Weights of a small GPT-style language model, trained from scratch on English Wikipedia.
Size: width 512, 4 heads of 128 (2 for keys and values), 85M parameters.
Training: a variant of Adam for these matrices, 808M tokens, 6167 steps.
Each number is 200 + 20 x the weight over its row's rms, rounded and kept within 0 to 999. Layers, rows and columns count from 0. The size before them is the row's rms in percent of the matrix's.

# layer 6 MLP down (transposed), 2048x512, rms 0.0279, rows 889-899, columns 128-191
097,228,187,197,160,224,196,199,175,199,239,167,193,196,215,200,237,155,196,192,209,210,187,214,206,206,144,195,184,192,219,197,210,216,234,204,186,225,206,175,208,219,187,194,197,165,185,228,202,210,198,215,172,185,201,158,220,148,195,219,219,202,210,183,214
093,206,200,202,202,251,188,232,212,194,163,187,200,241,213,155,214,222,197,238,170,221,195,222,188,185,181,179,166,184,196,226,223,214,219,187,213,204,211,200,222,181,168,217,203,193,198,229,205,230,192,218,164,203,224,189,197,190,185,211,232,208,217,204,212
096,249,192,178,176,210,204,182,199,230,219,186,224,203,199,215,222,196,200,225,202,186,195,200,187,213,199,229,207,201,219,174,182,204,187,233,157,225,244,170,180,206,202,228,219,177,210,207,218,187,218,202,205,213,220,200,194,158,211,164,218,195,207,198,170
104,203,181,209,207,175,162,171,208,188,190,209,206,210,192,161,192,162,159,183,196,209,214,181,222,174,213,198,227,173,198,198,218,251,201,242,191,198,206,175,263,167,194,245,183,202,207,214,214,175,196,202,183,193,223,235,160,233,191,197,191,233,183,206,203
097,214,214,170,171,213,172,237,190,231,206,199,160,227,214,203,206,189,177,184,193,223,198,242,211,231,206,183,201,210,210,193,193,178,212,215,190,212,211,208,205,209,233,190,201,200,189,206,214,180,230,190,202,200,224,182,216,198,221,210,182,189,209,193,213
097,178,221,193,179,170,199,215,190,214,213,176,205,228,208,232,205,206,209,205,219,148,189,196,195,186,184,200,218,202,214,228,195,221,203,183,202,211,219,187,211,208,174,194,210,205,200,186,226,217,169,206,182,180,210,191,184,219,208,214,215,188,179,158,215
094,191,204,207,199,220,208,250,178,186,181,185,196,180,145,199,221,184,179,187,210,208,214,209,188,210,217,197,197,166,164,206,183,219,207,184,215,197,197,203,178,194,221,191,194,207,202,171,208,221,163,201,214,213,221,185,176,215,186,158,218,195,232,195,225
104,211,190,225,223,192,194,191,174,225,201,216,201,167,200,224,193,212,187,216,204,205,152,236,186,209,190,159,205,216,200,143,214,201,209,199,197,202,182,189,197,231,182,214,227,226,196,204,233,209,203,221,198,214,198,194,177,153,201,206,205,233,228,224,217
089,172,182,210,184,210,201,205,175,195,184,217,174,198,161,200,181,211,185,236,195,227,223,188,201,208,170,218,195,170,178,218,236,224,197,193,206,201,225,237,224,192,226,178,203,182,198,206,171,181,207,197,159,199,208,216,258,222,184,203,219,191,181,260,192
105,211,202,187,162,180,196,197,197,206,188,188,235,253,204,199,169,228,200,175,204,198,205,196,198,182,206,195,191,189,193,167,215,189,181,187,211,194,203,159,187,207,173,188,195,192,227,166,238,204,203,201,227,210,231,211,215,229,233,179,188,192,210,191,185
101,191,181,225,178,174,208,226,225,213,170,194,213,225,193,198,202,251,192,203,212,208,215,179,227,178,208,223,241,180,133,199,218,190,209,187,204,196,200,194,200,200,162,190,208,175,223,183,182,184,169,192,195,204,222,179,247,190,167,189,200,196,213,219,182
# layer 6 MLP up, 2048x512, rms 0.0305, rows 890-900, columns 128-191
098,195,203,211,239,190,208,202,230,225,245,188,198,191,227,196,238,180,204,179,226,224,206,180,210,213,223,188,164,191,190,247,213,188,178,200,207,244,202,209,208,227,217,207,185,189,182,209,165,220,185,179,176,194,174,177,166,192,198,199,216,176,200,210,195
091,181,172,214,216,219,212,189,189,154,225,158,198,202,231,229,196,212,184,179,180,213,182,190,206,194,203,189,221,204,231,216,197,183,207,186,222,201,207,204,187,201,197,184,180,207,198,188,145,206,216,236,179,184,188,201,198,187,204,209,189,213,211,239,191
104,178,217,205,210,198,195,169,187,206,199,232,215,182,189,182,202,228,245,192,205,190,235,204,206,194,188,233,178,209,204,190,201,197,196,210,240,225,157,167,205,185,196,188,219,183,198,191,222,209,159,224,206,190,172,195,208,217,191,203,162,191,171,224,227
096,214,182,147,212,178,229,210,205,229,211,183,242,198,206,205,169,189,196,178,175,196,197,208,185,210,210,183,187,232,172,201,214,190,174,195,230,183,172,208,197,208,191,200,211,181,185,200,191,173,203,216,177,181,194,138,193,228,199,209,200,203,166,177,196
097,187,193,221,200,200,208,215,228,207,175,175,161,156,218,255,207,203,218,219,179,216,194,171,194,199,234,243,208,184,210,201,220,201,202,176,185,193,198,221,205,174,208,208,181,200,175,193,190,167,239,188,191,215,196,192,205,229,198,220,157,204,222,184,226
096,212,163,216,230,208,159,177,221,204,213,206,226,221,203,193,215,198,220,198,184,197,196,174,191,189,206,234,174,234,212,192,193,192,190,224,212,191,180,225,238,200,199,197,181,188,197,245,179,160,232,162,169,174,168,172,201,188,198,184,197,216,167,187,201
103,229,195,210,172,221,184,213,248,207,217,206,167,202,190,204,186,189,198,208,205,191,170,194,166,200,179,197,213,193,188,189,221,154,186,163,230,177,235,198,218,231,193,205,211,174,178,199,241,191,238,242,203,232,210,186,200,263,181,213,205,163,222,213,190
095,200,191,183,209,177,199,188,197,209,221,202,200,229,225,199,213,209,218,173,216,179,203,221,214,202,204,200,199,177,199,227,216,167,224,206,188,232,185,178,156,246,209,201,174,201,188,227,210,197,188,191,172,204,215,179,228,224,186,217,197,172,187,173,198
103,194,191,212,196,215,181,204,200,211,198,190,245,223,173,177,213,203,172,213,221,215,214,185,204,195,176,173,179,179,169,189,179,173,203,204,228,217,197,215,189,176,186,186,178,189,201,224,203,162,198,194,194,162,198,233,183,238,189,216,220,211,209,212,221
099,182,181,211,178,209,185,167,172,194,211,169,208,211,169,203,220,228,196,216,207,188,164,201,207,176,204,222,201,209,208,169,228,169,171,200,240,192,186,206,200,204,198,194,190,157,188,199,174,189,224,221,206,219,192,221,204,215,186,178,195,211,211,198,191
102,227,184,196,210,195,183,202,173,194,191,231,203,199,191,196,195,210,192,215,246,214,170,198,214,218,224,205,197,171,164,207,225,195,191,154,191,217,242,193,199,235,252,194,211,217,180,199,185,206,227,204,205,212,205,204,182,191,164,176,201,210,230,198,193